config.toml
n_layer = 16
head_dim = 64
norm_eps = 1e-06
init_std_qkv = 0.0154
init_std_o = 0.0
beta1 = 0.95
weight_decay = 0.22
grad_clip = 1.0
decay_shape = "linear"
seq_len = 256
train_tokens = 480100000
Each number is 500 + 40 x the weight over its row's rms, rounded and kept within 0 to 999. Layers, rows and columns count from 0. Numbers have three digits each. The size before them is the row's rms in percent of the matrix's.

# layer 10 MLP down (transposed), 640x320, rms 0.0741, rows 366-388, columns 120-159
094:554503478481550506452440471552441529530553526465526460532524529514503472500439506511475476450524517491471530464497529491
100:501506491502466553507525463507541520546515544471508491472566496524492508434536487445534502495530419509496514471516432471
098:600445512519488511507522512437471463506459507536485462488494519417480503510539467512462440542480559494496457484532542466
101:549483460468447556433528552509450466478532537485514498507518548549446491501465500480489520551531446549502481491509500519
098:444513589517518533547511487552449540507510474511392383537490546491516498528501497513587467471438548527588467537558522465
098:503504508493476515450582434577549453467488450503406559509494469538467483462445486468521434486501485450471547518472498393
103:551552385451505490467532497470522516532557490517525514506498502533460521486496562541535460457521561484468547511436465454
097:584538479396497542550462495467412486527517540518522485514565431527514507454492522480461521547474524494485511568494541548
101:437535535456488549526493499406562517556482522439512513479549489506490455505445435500516415448504521518509515511432588523
077:491490551522569457464545486500514469443505533489523493562513510429522562469520437473439540493517522479474529501527503490
099:505527487551547563490530525521470568520461541558517505438461439439586527471457536474445436472485496441516530482485500560
097:515479523569470457488464526467590595473492489484473540437535481516473470509450470552527491465485498465546523455535435460
102:485450563474516515417490489491443470509457526478496467498452503538510541509524513517533427497397452568540556567487489495
102:600536541514499463573587506515533554564494537502483510528486457530472464465582499539515467484506562462486479490533483428
103:502439519470572465555547497462448539515556427467560491535469431491531505489436455488452479546449526453507448469441448488
104:573497524480516471565461511489526491501507485496488468513408523590519518451478495450477540454545500527553427539465488429
105:536483496451462532480490562504544518503520467497521443481557437479517525502482517456497513426541464538494513527521483482
103:504494539487454541585485504452517537475401506458396499509526559424544567468533471497539493481477540535474538550461531439
100:486516414518557442450432512541522401509456505487490492560514502529488492500498504507469567527469488530458493464482519383
108:511484500482578492545479587484546471484495475523551481421519461523517515498523488495493526491544429525474484553481505512
102:491538484505569513460463526530492544478386520500501449533493477525587489517483515504475551510542438512476528554507477495
102:580411600546527540454483531438472472511462490534477496474494440499423415498552437449479504506558483492541436479505447445
078:485452530501479495482520432548504466396476503546535548438600518464432509445490494527525481540486495525536539539503566488
# layer 10 MLP gate, 640x320, rms 0.0785, rows 367-389, columns 120-159
102:507469528496570414501506523468552481506517476492480510489565496470512512547556489468470537532463486535460495462528445501
096:541502526510431481518485479488429450462488544511450561401499554506422436488482494498509487552504570470545551501544434455
096:481537494471461487474537454561510486504474410529470525499501444476487494447483513564447509464465498508493563497504541500
094:537490454517447506499462536514477428503469468518526612475590560523455465517450556493538471517473543474544561463538515478
098:454508450461476613450590507485494411512475470462562489562554481533494469508532532473463557478486497432429555523469513531
101:549547466589451543459522411470560468540458441533524485561561548545433585501482514519497473508480564534541505423481574499
099:493514434521485486545559520484459488492442511445454511512562509506488513474579513521521464502474444506508525519408544504
096:492513459458494460457540590519461526508598472480573463528528463501539494483481471474479523499505502548486510473463463448
101:471522437502518489498535506496499458542464487530464480439548469509585518443472530510463502468529499509456548472450528491
102:421438494540502537590520527467462534487464475480531478448561461493448599437480518530565406460502445495508467442526496478
095:453532450521505482495507493456539513449471476460513457502575488405493503509523527458472501501495496532462470465449519497
100:519497479501484463472472559534466546490422474459519532408484595513506507480537509488481483519567500519472478516468492503
103:509508509548431538484513494576417469497431425497557570542542514448546552586487491449490464504503495552469492540623480540
103:510505490512525536485444499514464520518493487527527493594498458491487481575533537517502505490482470431547430405518501493
104:491505477487548522415527483528547505453543461516524489473517535546494486540501552519399530488494481556520413474543565459
107:496497534462489490507517537521428527481541449565380540590534405504475564539553494495449510540473498540538543481546545542
101:478534503540489491529488495493481494476495506489426600524436531532464583512492556448543494547578445506543459535468478528
096:504545453560469473502520518529492465571496447502440546494506551487506481464463583505453518486463490435488457483475467506
106:504493547452507481461534504556508443541424527537487557534510505433518495512499488504543511585469449452555475464482552358
101:454551448559525479521474446445416492491410573474489507546516524472469527503553461462474394539468529526427515412528512514
099:515512512543512486453479460529465527494569453477509533493527546608502504415475497539477528491529483508528420483417502453
096:516500538495513555505428442518434524464508457516453529445477541462486520474540507525571463559544489497518505463511458512
099:450510445456502516509508426523557545438424407542496490551524576536496493499452543477449439500476498512494517495492485519
# layer 10 MLP up, 640x320, rms 0.0806, rows 367-388, columns 120-159
099:466524502508442464515512496459518393522526515563502438540512535499547482537519538475466430503512389546491518490406527466
096:509408496550465518416372419476543537554452487496516512504445466455478420458479464534445435500469492507541506516502484501
101:546536539534454584497440555522545503481458541514552502590494550446503490424503487522481505543520528491546506451492534553
098:448565418535504500465546471541422489543594477487492494523545478480509525484566465580511553489546510487552504555530472538
095:442531368533557576451445445585444473529545543557506484438484538523459518461578512506475486488507474460518493516567470445
097:483489503516536528572461548502557471486481469449498448501484560478510551525490472472529501494518534471534503579479500494
096:553531485480497506495410513451479464472533498496461462497510574466484504475473520578544492452453448474567465516541437457
097:575589492518499478529464586466548510530516499569469559525521507604503494512506494540508478496539470398498513468509506525
097:468501505499516525474498523456524494428568556585431533448510522570454392518479548523459542528564431459456531536437557497
100:516478448455514524480424459471475477508498515527511501444498482569478504531478539504503476527499501488517495502512537525
100:495451480480500453526490441515451550539505398560469491544533522460435489477594487448439468505544502438527473449541497512
102:502505509470566525474483550467433496422503497464511495495446501491459536492531483548479488437524491512570505575472501463
100:543491532522444500558554521475510607589502502507510498438563537540506604498470473546467519527470508488474505489524470507
098:471524538425493468520454478595508502419542519453603510544408511472520502523541515472512462503481517479478446409518448527
106:511460545489487468498492591593579476468495458476495474432507461487482504434457475504506459493467535552543546478465392537
104:496483427452515504452472501523578501486532522511540493494504579482480516556558485518468494477502480463473511504438465511
102:523537555527513600422506418454401512519517459491443512501516495550492565506560586447475422513510464465489480467513572530
098:462445445503479470493475546481479534499485482486473474492530466449464474474486490548579436561490465495505495471515567533
106:573470530509482501419507471526594579473455511473534490524484504508492484481411473472528548509487443496501455527555502461
104:481495485490537484433519486512545497517527502486471442482453512528521477448536424557492524504551477507550514497348580558
102:499524495519528478477455487493511561437498568523514449469516539471478492442504596501480453506523526586424539433511480456
097:481486520484529518507554538514469510527473501420472486554477474557514535550444492470448603474478522430488525504500523513